config.yaml
d_model: 192
n_kv_head: 6
d_mlp: 768
norm_eps: 1e-06
init_std_up: 0.0248
schedule: "wsd"
final_lr_fraction: 0.05
Each number is 128 + 32 x the weight over its row's rms, rounded and kept within 0 to 255. Layers, rows and columns count from 0. The size above them is the row's rms in percent of the matrix's.

# layer 2 MLP down (transposed), 768x192, rms 0.324, rows 79-147, columns 144-191
size [ 92  98 103  95  90  92  93  98  94  98 101  99  98  95  96 101  91  92  96 104 111  92  89 106 107 105  97  92  96  99  98  96 105  96  99  95  91  98 100 101  95  99  75 106  90  86  97 105  99  97 104  93  88  96 101  96 100  95 100  94  91 100 102  89  99  98  93  91  89]
[[162  89 156 119  95 151 159  99 117 187  33 136 134 121  89 162 117  76 145 152 141 162 139 204 166 146 119 118 128  76 135  99 117  52  90 143  98 111 135 156 139 151 102 135 116 101 175 114]
 [ 80 152 103 115 157 112 128  92 159 127 138 126  56 143 124 123 135 121 156 151 115  92 101 142 136  97 139  93  96 136 134 178 182 140 133 131 118 195 115 151 105 126  75 144 115 114 108 124]
 [ 66 186 131 138 122 104  94 119 104 136 131 203 141 113  96  92 109  79 118  99  94 135 129 156 102  91 148 115 145  86 193 120 119 194 129 156  71 164 162  99 188 147 110 130 152 127 144  90]
 [ 98  95 106 132 100 121 114  99 127  97 130  75 165  90 109 124 171 163 114 129 178 138 147 111  93 132 160 156 117 135 160  94 109 155 111 152 112  96 155 152 160  55  69  92  68 136 102 113]
 [131 160 167 146 161  86 100  60 160 182  65 111 148 121 126 175 149  91 182 104 124 124  85 102 124  88 113  71  88 130 114 134 117 125 119 143 140 152 123  89 165 157  87 129  93 129 114 124]
 [112  52 115 105  95 141 116 175 107 100 120 137 103 156 143  98 170 104 145 144  99 109 107 119 123 168 161 149 118 127 173 111 150 110 121 118 149 147 118 108 104 145 137 119 127 116 125 159]
 [126 144 102 179 135  91 153  84 191 136 149 124 147 187  93 123 139 184 182 143 111 127 149 131 161  94 112 171 145 105  91 126 108 134 128 163 120 116 148 163  92 103 144 116  85  73  75 124]
 [131 129 112 145 181 114 103 148 175 127 145  95 152  97 153 157 191 158 170 103 185  68  84  99  94 143 123  78 136 164 122 172 126 156 123 167 129  94 151 159 136 106 124 119 185 149 117  91]
 [184 121 181 117  98 119 127 107 157 149 131 199 135 137 165 114 130  54 135  93 125 137 151 135  86  71  97 105 124 108 112 171 198 133 103 127 134 130 114  92 116 123 117  89 120 138 101 115]
 [181  76 139 141 128 185 110 158  58 139  69 163  56 143  96 112 111 103 140 145 106 136 145 133 137 115 115 107 163 121 139  86 139 120 148  65 126  51 216 188 152 125 136  89  80 150 161 125]
 [108 100 181 122  75  85 100 175 154 143 136  97 102 132 127  75  88  42  99 140 150  99 140 137 135 171 210  74 158 156 106  83  49 108 112 133 129 173 120 119 150  88 106 138 142 133 183  63]
 [104 198 135 126 107  97 106  96 108  95 126  75 144 105 122 113 165 115 128 147 167  79 143 126 109 134 144  85 144 125 159  11 142 172 110 127 142 198 153 164 140 118 175 130 177 102 149  85]
 [116 163 165  97 156  73 114 172 153 120 140 109 112 129 126  79 151 129 110 149 135 108 151 116 109  93 155 185 127  59 102 110 132  76 171 100  96 154 129 133 139 114 118 100 164  82 109 130]
 [165 123 104 170 133 130 128 147 153 117  99  74 177 164 136  82 110 137  58 122  89 112 125 145 110  90 134 145 161 138  68 136  92  99 119  46 116 142 190 145 137  93  65 107  82 126 128 169]
 [104 138 124 113 145 115 130 119 122 159  39 143 101 170 129 164 148 102 188 188 143 113 165  79  15 101 154 145 115 157  40  80 178 214 148 121 127 227 165 137 111 158 125 149 167 106 155  89]
 [145 126 132 147 121 101 100 155 127 165 151 128 215 138 136  93 118 134 134 184 120 154 144 113 182  98 149 106  78  83 138 156 199 140  80  95 117 182 134 191  88 129 118 194 113  85  98 100]
 [199 121 153 148 145 179 141 153 137 130 106 138 103 182 141 144  85  77 151 104 104 113 135 166 138 141  87  55 178 112 190 122 137 170 134 109 135 139 160 153 152 156 137 163 179 146  99 158]
 [103 117 103  89 109  70 125 123 119 129 126 140 106 134 115 153 124 153 135 116  50 124 115 122 114 133 153  57  90 121 197 118 177  59 164  55 112 131 116  83 105 115  76  91 112 126 116 129]
 [ 74 145 113 108 156 102 181 165 143 109  89 131 151  73  94 111 182 156  79 103 128 118 141 139  83 131 132 172 147 117 196 167 100 160  83 140 190 146  83 158 119 144 135 144 118 186  95 191]
 [ 66 120 164 117 127 111  99 112 163 147 117 185 157 143 131 140 158  65 146 113 169 130 116 101 178 186 123  92 152 128 113 164 131 133  79 151 142  86  99 130 100 165 105  96 124 179 131 140]
 [110 134 134 150 128  87 113 130 136 147 169  97 133 127 134 120 132 128  73 128 132 145 105 104  67 204 137 125 151 119 143 189 126 143  88 110 145  70 152 157 103 203 138 133  97 171 138 152]
 [139 185 153 123 100  73 177 108 187 168  53  98 121 130 109 126  84 111 121  69  90 148 111  63 154 123 157  79 137 105  67 151 117 195 115 117 106 117 171 170 106 160 177 143 114 153  97 135]
 [115 183 156 157 149  97 174 154 206 133 157  80 161  77 150  86 100  95 117 180  72  74 125 116 188  84 190 122 167 144 110 193  36 121 162  97 119 128 137  98 122 161  57 164 102 112 104 130]
 [191 166 143 201 173 125 159 113 167  84 127 156 168  92 106 120 133 141 148 126 128 106 146  73  94 174 121 106  98 112 111 112  91  64 137 128 126 175 114  96 117 150 118 105 140  79 136 161]
 [140 113 149 126 169 122 117  47 175  67 116 154 157  99 158 168 148 150 186  95 133 131 113 151 126 170 112 124 106  82 164 150 146 147 139 139 115 112 134 136  16  86 100 145 123  87 148 121]
 [151 128 153 189 213 191 116 166 160 179 128 170 153 103 116 127 111 156 120 113 168 115 159 122 164 161  98 120 143 145 160 114 190 158 128  80  93 129 177 120 131  66 147 111 143 147  64  99]
 [122  82 111 127  92 126 111  92  89  52  92  82 135 117 130 110 173 179 167 132 162  94 129  76 185 121 141 138 112 160 135 146 142 132 135 121 100 169 137 132 167 126 163 182 161 137 143 122]
 [162 121  75 136 155 172 127 128 175 143 144 141 105 153 142 101 104 127  99 100 150 122 162 115  85 145 134 182 177 127 116 171 157 133  81 192 149 151 101 174 119 149 156 132 137 160 101  96]
 [144 131 177 169 198 149 122 119  80  80 151 133 127 144 125 151  74 178 107 106 118 130 140 120 118 136 157 206 149 134 173 145 176 111 135 146  64 165 163 183  69 153 123  87 133 146  91  70]
 [132 138 123 109 114 108 133 112 127 100 124 163 146 148  96  79 122 178 164  94 104 155  99 179 151 138 127 200 149 141 162 136 108 174 153 147 107 140 122 105 124  87 120 106 160 116 153 110]
 [118  80 137 140 112 118 166  69 145 143 148 152 122 120 146 101  95 112  61 126 136 178 125  99 143  82  94 175  96 124  73 116  57 131 127 124 121  52 133  77 155  98 102 160 115 110 166  76]
 [185 109  91 139 114 181 126 131 152 150 108  96 128  72 114  97 160 131 163 108 160 165 133 114 101 121 152 140 103 162 104 145  74  81 134 132 133 109 116 125 158 120 111 123 132 197 133  78]
 [151  90 140 141 147 114  69 144  72  80 110 145 161 117 123 170 158  91 185 103 114  98 106  45 161 174  67  89  88  67 137 138 113 149 164 151 108 150  93 121  91 106 152 127 180 118  94  91]
 [168 112 161 109  73 167 167 104 115 114  58 126  96 104 140 117 116 134 132 141 112 129 160 148 144 184 164 138 177 153  88 134  81  56 102  76 150 155 155 140 167 170 112 116 137  72  18 117]
 [134 109 127 107 112 132 104 116 185 143 116 147 180 190 153 113 116  99  85 145 169 179 129 166 133 132 167 115  95 115 102 111 109 119 155  94  76 143 123 147 163  82 146 126  88 113 178 119]
 [178 129 159 187 147 164 147  85 162 164 132 162 137  78 137  80 159 117 105  81  93  63  46 105  86 159 103 139 127 132  58 142  78 112 112 146 159  91 155 177  83 163 138 114  77 162 117  32]
 [ 59 116 119  82 154 118 105 129 133 127 109 162 172 116 155 153 172 206 138 146 178 120  84 107  49 113 200 151 113 117 202 107 139 164 123 123 141 169 128 143 101 108 111 114 137 138 156 156]
 [153 149 148 208 133 140 175 130  86 105 141 158 127 154 142 107 121 172 115 123 146 134 181 171 146 133  76 115 112 103 118 192  53 118 112 129 117 131 160 135 144  85  97  44 125 175 124  63]
 [152 129 154 152  83  89 118 152 142  46 172 139 153 109  99 133 123 178 152 107 126 120 149 138 123 169 177 126 112 144 139 157 127  86 150  98  37 144 103 161  98 139 141 107  84 135 137  98]
 [100 106 106 119 113  94 179 139 112 132 155  88  31 113 140 110 160 116 140 132  92 110 144 115 103 159 111 150 122  68 157 177 125 125 205  96 109 102 104 155 104 163 165 153 164 103 152 139]
 [152 104 118 132 185 178 109 175 121 140 115 108 126 143 104 195 189 114 157 103 149  84  82 113 118 125 129 181  78 196 170 180  83 117 167 161  82 121  89 133 127  83 129  87 164  94 141 154]
 [ 56 109 108 158 139 118 123 101 111 151 177 156 178 121  69 166  34 175 127 160  68 219 104 158 150 102 112 144 103 131 129  96 142 145 127 149  94 116 124 138 155 112 161 136 117 135 139  70]
 [129 156  81 117 174 147 170 141  76 113 122 121 100 108 134 156  96 119  75 194 144  90 113 138 186 116 175 101 125 131 160 198 119 101 163 109 149 220  94 125  99 102 165 163 144 122 109 166]
 [ 88 148 172 126 107  52 136  94 168 134 120  62 148 132 151 172 181 157 135 172 132  83 106 149  97 179  62 148 106 104 128 160 184 125 113 137 118 158 107 137 141 200 151 102 170 169 120 152]
 [133 140 136  99 149 137 198  90 115 118 119 118  64 153 100 121 123 102 106 154 162 152 172  83  85 138 117 143  75  60 182  98 178 182 126 118 118 148  87 155 159 128 170 137 158 166 131 108]
 [161 174  84 107 135  94 162 164 169 152 108 135 140 140 116  89  90 156 134 147 124 149  92  64 152  56  71 186 126  83 146 170 133 121  79 134 126 101 118 147 150 133 103  41  59 165  99 136]
 [104 144 138 124 110 117 103  52 118 137 134 104 101 138 170 143 150 121 112 129 158 115  90 216 117  83 118 177  81 153 109 123 110 122 176 156 116 112  84 130 154 237 151  87  95 178 135 101]
 [166  86  76 134 102 144 108 131  84  86 111 130 141 122 191  92 169  94 130  94 144  97 144 153 142  96 166 114 103  56 149  87 108 144 140 100 137 168  95 167 131 182 104 101  89 148  94 151]
 [ 78  96 209 112  87 128 150 183 163 193 115 132 157  55 183 150 167 138 173 126 106 109 162  95 111 109 127  75 106 131 135 151 159 144  91 120 134 127  90 135 138 123 186  67 102 203 175 127]
 [214 121 106 116 183  85  80 140 137 105 139 179 101 124 106 119  90  92 136 130 174 122 127 115 168 179 160 148  90 103 128 122 151  93 118 140 195 111 154  90 140 144 143 144 141 139 184 194]
 [125 180 129 166 183 137 188 142 108 147 105 130 208 165  76 122 110 168 129 138  86  96 146 169 165 123 152  86 112 166  55 129  85 153 115  75 132  78 123  84 100 152 160  90 172  74 114 153]
 [ 87 125 172 153 145 152  80 143  69 149 149 138  92 129 126 139 121 111 101 135 113 183 176 125 181 155  98 125  83 108 160 109 143 101 132 159 161  80 108  91  49  79 130 134 166 135 126 150]
 [118  99 171 165  60 103 144 161 175 145 189 152 169 101  74 176 134 128 136  77 111  84 150 150 184 154 143  88 186 128 139 120  96 167 147 137 117 182 159 109 120 130 127 127 207 107 147 125]
 [126  99 129 155 142 152 121 169 153 168  99 164 140 128 120  85 120 122 194 177  69 146 170 114 151 134  98  99 132  95 104  85  82 124 139 156 100 103 159 117  43  41  79 105 144 113 117 153]
 [108 122 129  82 118 158 173 131 130 149 146  99 135 135 137 104 110 121 113 132 118 109 131  88 143 137 123 112 144  97 139 171 142  72 173 109  98 105 132 136 103 116 175 133  87 121  79 118]
 [167  86 143 141 136 162 157 140 151 157 129 155 109 148 108 145 119 134 135 134 110  81 129 182 114 132 135 161 121 141  92 159 130 123 121  96 120 110 109 106 169 185 172 151 113  89 158 167]
 [105 143 140 155 129 120 145 142 144 126  78 144 114 121 173 131 203 136  99  72  81 104 118 105 122 115 148  80 123  78  67 140 136 171 151 120 193 103 137 131 134 166 153 127  68  88 153  99]
 [130 120 132  96 106 127  75  96  94 125  88 132 128  88 109  86  33 117 165  77 137 120 128 162 117 170 137 150 108 137 126 118  68 120 105 140 121 111 154  86 116 177  92 117 123 177 135 118]
 [176 120 115 128  96 111 114 175  77 145 191 130  96 175 169  96 135  77 172 144 156 125  98  88 128 175 179 118 109 156 131 178 145  74 138 174 120 140 130 107 112 135 147 161  68  82 141 104]
 [124 128  75 130 144 142 119  75 111 122  84 115 106 109 163 136  80 125 155 216  76 186 157 161 138 196 136 119 162 148 145 147  58  89 163 203 145 135 165 162 133 143 133 125 121 108 132 109]
 [142  89 108 120 125 122  94 188 119 142  84 113 131  96 109 118  93 182 100 111 197 101 179 133  87 165 127 140 166  57 157  81 140 111 185  62 121 145 129 121  39 106  67  94  82 113  83 137]
 [102 143 169 147  92 150  93 128  94 116  68 146 103 138 137 215 192 152 156 114 137  71 127 114 125  90 161 149 160  92 125 122 109 115 132  91 126 179 102 113  30 140 159 113 141  90  98 142]
 [ 91 183 148 185 114 129 112 129 112 110 117  86 111 143 188 113  81 101 132 132 136 160 122 147 160  91  96 126 163 149 163 146 131 109 158 132 162 117 115 130 107 132 153 138 137 153 174 173]
 [146 141 183 133 179  75 127 114 174 131 153 120 177  98 149 133 164 162 147  84 184 112 126 148 129 125  59 160 154 148 110 107 109 132  74  92 135  96  91 107 139 146 107 129 185 118 169  74]
 [ 94 106 113  99 112 125 124 181 101 159 164 136 125 136 134 121 116 159 140 118 125  66 125 177 152 152 141 133 123 138 185 174 124 135 107 197 141 119  98 128 130 185  86 126 136  79 138 170]
 [105 171  89 144 126 160 147 113 101 119  72 101  65 160 109 124 118  92  90 107  98 147 179 191  93 101 125 146 137  98 117 169  87  97  88 135  73 167 133  95 124 129  98 135 148  82 117 125]
 [ 57 152 110 126 146  85 131 130 152 178 141 145 119  96 118 163 224  96  96 188  90  85 100 110  81 171 125 192 191  55 114 110 145 116 112 101 100 104 128 108  70 162 104 134  89  78 133 136]
 [118 158 115  81 127 181 121 106  90 161 126 111 119 106  88 115 130 133 168 155 183 154 125 170 149 186 114  92 125 173  89 134 122 186 105  79 121 149 181 138 149 151 134 182 206 115 120 109]
 [125 130 164 116 136  64 152 198 159 131 146 122 119 108 154 117 151 174 109  83 172  59 124 145 153 167 148 129 142 147 190 118 143 111 101 123  95 156 109 144  99 107 136 142 181 112  51 121]]
# layer 2 MLP up, 768x192, rms 0.35, rows 80-148, columns 144-191
size [ 96 109  93  99  92  91 107 104 109 102  98  95 106 104 110  91  78 106  93  72  93  97 116 106 108  95  87  95 104 100 103 119  93 106  97 108 100  95 113 100  98  54  91  91  90  91  99 101  90 103  93  91 105 118  88  98  92 102  98 100 106  98  97  89 101 105  99 100 103]
[[181 111 135 190 132 111 185 166  66 163 147 130 109  85  92  97 127  93 107  89 103 206 220  84 137  80 144  82 100 101 115 156 146 140 150 156 127 144 137 105 196 114 134 162 132 126  86 139]
 [146 128 140 165  81 102 109 149  96 151 101 105 134 137  84 199 126  71  67 117 122 117  63 137 144 194 140 159 133 138 144 118 116 113 143 122  91 124 172 114 126 170 104  97  70 120 149 105]
 [153 155 151 122  80 162 123 144 108 111 152 105 111 104 129 101 154 137 167 119 119 114 234 158 104 158 126 111 134  92 150  95 130 131 132 131 133 110 113 177 198  89 120 107  78 112  83 117]
 [ 60 130 121  80 162 137  90 123 145 105 172  93 179 136 174  65 131 140  75 153 187 137 169 149 121  57 103 154 150  66 112 164 150 161 154 158 165 204 103 198 137 163  79 113 128 131 127 107]
 [163  90 196 118 135 138  98 129  90  78 120 122 116 108 138 136  72  77 146 140 147 112 187 165 111 135 112 164 130 146  82 115 140 138 143 147 145 116 122 131 115 205 123  52 102 142 126 117]
 [110  63 133 131  98  84 114 147 150 139 133 138 167 124 110 121 127  80  98  99 159 130 162  91 111 147 150 142  99 151 127 113 148 176  70 105 146  44  95 165 110  41 147 140 107 157 152  81]
 [141 150 118  91 183 154 136 120 117  94 116 150 138 149 100 161  69 160  64  99  97 143 126  87 127 147 133 122  70  98  88 126 117 148 144 153 204 128 151 110 156 148  99 139 131 154 127 171]
 [108 124 156 138 147 101 156  69 134  83 110 169  99 152 134 139 143  98 108  92  80 122 165 238 116 158 121 134 190  84 166  76  88 139 144 103 172 162 138 165 132 120 172 128 111 104 122 129]
 [114 142 129  79 144 110 147 105 111 113 162  85 172 134 147 115 106 114 109 142 116 156  93 210  99  44 155 154 119 143 176 194  89 143  96  80  86 103  87 102 153 106 122 172  99 165 101 120]
 [166 130 104 148 108 133  68  98  92  88  62 152 142 107  84 118 153 140 181 124 129 165  90 100 110  41 141  97 112 175 116 114 148 125 160 144 128  99 115 115 140  90 209 152  81 172 118  96]
 [111 123 137 114 112 136 122 114 157  94 169 115 146 191 164 137 119  81  55  74 151 171 177 143 172 112 131 120 188 155  99  64 106 157 158 135 117 139 108 105 160 118 139 113 107 119  86 141]
 [ 84 166  97  85 165 107 149  65 165 215 181 134  92 118 101 137 105 140  86 114  43 189 201 147 117 133 120 105  97 110 133 105 107 149 131  91 119 168  82 191 155  79 127 132 156 141 109 142]
 [125  83 103  99 104  82 130 135  97 110 171 108 188 116  70 139 120 110  99 132 184 146 105 151 141  85 153 119 125 127 201 112 157 152 178  87  91 109 109 125 171 122 127 130 149 127 187 106]
 [111 151 143  93 115 166 138 150  94 139  97 134 111 133 131  44 101 108 179 110 134 119 139 178  76  78 127 174 145 139 120  80 144 132 107 101 214 146  73 140 135  93 111 110 122 163 206  89]
 [103  43  82 171 178 123 158 130 133 150 148 113 136 137  97 100  82 146 134 154 111  98 138 141 158 128 108 121 109  92 141 147  85 132 141 129 172 187 147 156 115 109 122 183  65  91 143 148]
 [145 111  65  85 170 123 106  67 137  95  92 129 189 168 144 135 139 125  98  92 143 143 123 120  85 115 136 140  97 161 120 136 161 128  84 120 139 125 112 113 156  99 126 126 130  90 161  72]
 [ 57  95  94 121 112 128 157  95 100  35 150 127 152 180  93 100 156 102 150 111 134 141 132 140 120 162 157 163 144  83 141 101 177 130 122 134 134 154 108  76 121 107  48 154  79 158 180 180]
 [ 76  85 161 179  91 194 114 125 101 117 202 117  92  96 133 102  28  82 147 184  70 128 126 154 136  95 137  79 158 144  70 158 121 175 172 148 118  69 169  83 127 102 120 111 124 135 113 135]
 [150 140  79 105 107 139  98 128 131 111  74 190 166 132 178 134 133 126 116  95 171 126 165 118  50  90 116 144  92 142 117  96 150 126 140 128 140 121 134 139 149  94  92 170  74 144  94 125]
 [ 85 101 149 122 145 117  84  92 126 145  91 173 125 116 136 181 115 139 206  63 147 135 134 146 134 101  77 149 179 168 118 107 101  87 109 138 135  93 172 141 161 114  84  90  94 105 104 135]
 [107 156 128 125 167 168 129 122 115 161 114 131 255  90 160 137 133  81 137 152 160 140 152 142 126  96 175  82 168 149  83 104 134 141  67 134  96 132 145 105 124 122 122  99 131 164 176 149]
 [120  65 111 148 143  93 155 117 120 118 158 114 197 132 112 161 129 178 118 118 123 146 138 119 133 135 129 178  88 127 138  79 129 132 141 121 146 135 139 101 114 105  98 240 147 118 165 137]
 [118 136 114 160 150  74 125 119 116  94  95 157 134 125 173 133 115 134 131 110 141 106 147 123  81 177  35 165  70 135  65 177  85 125 151 195 141 146 140 129 110  84 146 152  84  85 135 153]
 [107 112 147 108 234  83 152  68 129 123 127 135 138 127 123 115 114 112  55 123 137 147 165  72 147 114 118 114  81 137 129 154 165 175 119 113 121 124  65 148  88  99 135 127 114 161  98 186]
 [ 38 146 107 147 128 140 139 124 124 194  91 156 110 174 123 108 138 132 175 156  95 179 144  99 152  99 115 146 159 110 109  77 146  85 122 134 121  98 126  98 101  97 108  88 108 120 111  84]
 [103 121 173 106 117  80  83 112 111 112 127 123 223 114 109 152 115 137 112 148 103 109 112 169 114 137 136 145 164 156 111 135 140 175 139 127 145  75 137 212 127  53  59 102 129 101 132 134]
 [ 93 124 152 131 183 169 103  88 117 121 118 136 132 152 143  80 100 156 125 161 102 167 131 160 132 120  95 156 158 140 115 129 165 161 137 125 101 165 108 148 126 105 157  76 195 226 143 154]
 [144 156 111 158 108  88 120 170 128 151  95 180 135 164 101 147 147 127  60 143 105 122 210 131 153 138 105 113 124 184 154 111 125  95  97  61 151 136 137 148 118 155 163 123  67 139 138 112]
 [134 119 116 104  82  81 166 116 173 174 134 146 186 155 153 111 167 110 115 135 144 118 109 121  91  92 126 124 128 142 104 116 136 117  97 152  95 170 111 160 113 107 129 131 101 130 174  89]
 [118 125 208 185  85 109 127 120 132 123  75  99 149  98 112 137 196 140 140 155 111 187  99 106  99  59 137 174 139 128 156  70 104 147 112 111 159 183 152 151  87 108 113 111 102 107 114 141]
 [127  44 131 118  76 184 120 145 125 123 197 120 146 197 149  96  87 113 110 168 141 116 112 102 129 170 126 127 158 139 115 107 155 143 110 100 182 141  40 125  99 129  78 131 102 119 212 171]
 [136 124 185 143 103 114 123 116 150 142 112  99 135 149 145 112 123  99 111 110 143 116 162  99 110 182 124 146 115 106 119  68 184 142 109 142 130 144  97 168 119 114  67 144 137  83 176 121]
 [154 108 113 158 127  55 171 160  89 117  89 111 159 125  91 147 128 149 173 130  96  58 126 114 185 131 121 102 182 141  88 129 130  89 120 159 122 125 120 120 155 109  64 152 161  83  57 140]
 [131 140 117  84  83 173 130 166 115 100 134 107  77  37 155 139  73 107 146  75  75 123 127 100 188 109 121  86 143 110 207 171 142 189 183  92 121  88  91  90 168 120  61 130  88  64 112 138]
 [117 137 128 105 132 115 175 195 105 129 121  89  99 150 100  57 116 112  92  81 173 167  92 160  67  95 126 103 168 198 125 149 165 160 169 114 110 181 187 178 127 128 130 142 155 118 146 106]
 [113 138 106 103  95  86 194 119 126 136 108 148  84 134  90 118 100 179 138 149 113 138 168 115 125 155  74 111 171 131  92 110 114  88 127  97 110  94 133  97 141 104 116 113 136 139 178  85]
 [ 95 114 123 145 122  87 108 148 104 145 115 135  78 128 169  91 122  92 113 150 110 128 134 119  83 144  92  86  69 105 146 131 129  90 140 185 109 165 144 104 119 162 134 127 115 149 142 164]
 [146 131  80  62  92 115 116  95 165 108 117  90 114  66 156 149 153 108 121 145  98 131 140 120  85 136 136 162 143 159  50 147 166 121 111  98 179 163 116 110 113 119 110 110 161 155 167 128]
 [ 57 138 177 168 149 163 150  83 159 159 133 101  93 149 163 140 116 123 149 103  98 135 126 127 120 124 120 101  78 125  69  73 111 130 105 100  98 130  81 135 149 102 122 134 126 172 143 131]
 [137 119 180 155 127 142 117 121 116 125 145 144 120 186 105  78 158  81 147 140 141  87 122 126 189 128 132 106 139 176 126  88  89 117 100 117  77 106 132 114 126 101  82  93 101 114 135 122]
 [ 91 100 110 138 149  97 173 185 107 152 174 137 163  89 129 131 143 150 163 134 156 110 129 165 145  74 132 120 153 127 127 175  94  96 140 135 114 174 190 155 157 106 134 138 106 108 150 159]
 [210 127  99 128 115 112  98 176 121  45  99 181 134 145  98 129 115 169  85 100 147 116 153 125 126 207  81 154 147 124 154 128 106 134 162  93 122  92 111  92 118 150  79 115 135 165 108 128]
 [ 94 109 139 120 110 160 116 107  89 128 110 130 168 164 114 130  64 160 152 117 110 161 117 156 150 102 133  89  82 132 129 135 105 118 104 150 145  77 119  68 139 143  72 175 158 135  99 101]
 [132 143 124 122 155 163 174  83  67 139 119 115 122 150 174  57 142 134 106 111 157 107 147 160 134 119 166 151  90 162 153 143 105  95 150 136 146 100 132 162 130 131 153 129  74 168 187 160]
 [137  96 148 167 180 137 141 102 111 138 141 137 157 148 135  76 128 117 103 186  67 222 100 104 137 101 131 149 125  96 155 109 127  87  86 120 134 204 137 161  85 142 119 133 115 148 113 121]
 [108 109 140 131 100  81 121 172 109 113 164 140 108 139 146  57  83 136 119 122 159 154 120  92 121 162  93 109 110 124 135 125  81 154 122 164 104 149 157 127 100  67  81 115 127 104  87 136]
 [125 104 117 162  97 108 103 118 117 117 167 137 126  93  97  99 215 159 122 119 150 118 132  98 163 139 100 138 130 190 113 113  83 144  69  75 156  98 192 200 132 169 149 103 124  82 214 192]
 [130 110 121 198 143 120 172 132  99  69 119 101 116 146 151 139  89  82  77 198  90 164 155 131 107 178  71 109 121  90 137 148 154 170 121 167  96 125  52 104 139 178 133  81 117 160 160 132]
 [110  56 168  96 117  81 152 132 134 164 169 134 108  96 164 123  78  90 100 147 145 164 127 106 180 168  91 129  50 117  76 114 114 150 118 131 122 168 124 100 160 131  81 146 191 133 117 116]
 [ 78  90  90 155 120  98 145 164 155 153 139 124 123  54 100 106 148 119  97  63 113 139  91 176 133 141  52 130  54  93 142  96 119 136 167 124 169 230 168 118 143 171 109 137 169 137 126  84]
 [123 145 125 115 141 158 135 130 168  65  96 190  26  97 112 136 138 180 112 165 125  91 149  83 136 173 155 164 161 154 165 126 110  89 117 177  89  78 138 141  64 149 159 117 119 132  95 112]
 [144  58 158 184 116 113 134 132 167 149 143  93 120 115  98 200  99 140  87 128 112  82 135 156 171 128 120 140 140 153 143 145 156 155  78 118 183 107 210  82 175 106 112 140 131  85 149  77]
 [102 155 151 108 139 124 107 107 114 115 131 131 133 118  96 155 140 152 142 120 147 150 194 156  73  70 166 128 128  95 115 149 207 171  78 143 188 124 119 175 130 147 128 149 139  88 125  70]
 [153  83 147 132 165 103  95 126  95 125 107 116 122 105 161 163 147 129 113 112 154 112 123 161 104  87 130 171 157 139 146 157 170 141 100  91 166 183 185 175 140 152 112 110 174 150 137 132]
 [112 167 116 189 158 120 114 142  85 164 146 135 158  96 129 104 148  34  19 131 147 157  35 151 121 179 118 117 104 147 136 164 115 123  89 111 131 168 171 146 111  84  79 104 144  81 117 155]
 [176 181 110 140 115 114 128 116  70 126 144 165 114 190 131 157 136 125 110 138 109 123 139 130 103 150 145 163  66 156 119 175 133 126 161  76 126 154 150 105  94 108 154 138  74 141 163 148]
 [116 112 122 137  86 174  78 158 112  74  95 164 170 155  84 191 216 105 157 141 119 152 124  84 121 123  81 162 114 173 127  92  92 146  79 137 121  73 143 129 126 144  91 129 158 149 156 115]
 [129 128 160 156  67 107  95 111  94 132 121  83 133 139 143  86  70  62 178 129 110 118 137  66  94 102 106 128 113 132 116 113 101 103 127 148 123 130  98  65 135 159 167 120 138  90 143 134]
 [163 117  72 195 184 155 120 114 116 131 111  91 117 160 116 125  88 145 165 110 141 152 155 112 121 117 206 169 120 124  88 108 111 105  89  86 115 177 140 117 138 143 102 165 144 140 108  95]
 [150 165 145  95 117 138  93 142 125 148  89 190 112 150 167 126 149 111 160 135 130 209 120 131 162  92 120 122  67 161 104 137 123 160 159 139  75 148 149 172 202 157 110 116 149 114  98 122]
 [168 125 175 163 152 145 138 101  99 118  60 149 140  93 142 169 121 193 117 195 133 163 196 131 102 132 141  80 141 144 136  66  90 143 108  76 100 163 163 123 121 142 121 121 203 156 150 113]
 [ 86 108 135 156 157 173 148 194 162 154 111  94 152  57 122 138 137 142 135 146 128 154 166 205 141  68  72  80  87 160 134 161 130 185 136 128 171  78 127 121 146 155 181 117 133  87 129 151]
 [168 130 107 103 108 147 127  89 105 149 130 147  96 155  71  99 123 155 111 160 108 107 104  78 130 165 204  95  89 127 106  98 128  81 145  92 140 109 127 171 124 107  91 117  64 176 130 126]
 [122  96 159 101 131 132 120 104 149 161 186 142 188 150 174  68 107  97  97  94 144 137  89 121 146 125 135 159 138 150 102  91 155 135 174 147  67 100 149 132 141  73 136  99 178  92 172 143]
 [121 112 132 132 130 128 133 106  99 142  87 137  70  84 110 150 139 120 142 157 170 162 164 175 167 167 123 134 104 152 106 101 142 114 164 184 171 145 150  96  75 122  78 125  66 132 137 179]
 [102  97 159 128 183 133  91 154  92 160 101 153 106 178  98  94  33 140 102 102 153 109 134 152  86  93 129 139 162 189 134 142 130 150 120 125 136 128 100 136 171 175 128  99 151 140 101 177]
 [170 129 115 113 173 100 129  78 163  98 163  98 144 117  61 128  90  81  68 130 169 168 124 144 144  72 120 163  58  94 134 200 130 117 172 121 112 113 117 114 137 106 157  99 114 167  51 137]
 [116 134 120  48 171 113 126 181 127 134 168 191  82 137 112 175 108 142 100 126 123  65 147  76 145 169 118 111 123 183 140 139  94 127 128 129 184 110 100 140 171 128 159 111 152  96  88  39]
 [116 141 154 174 142 103 110 162 180  77  61 150  91 189 116 145 187 171 152 184 138 185 108 153 124 184 166 162 142 136 118 122 109 173 103  91  81 131 119 177 133 102 127 185  69 115 103 142]]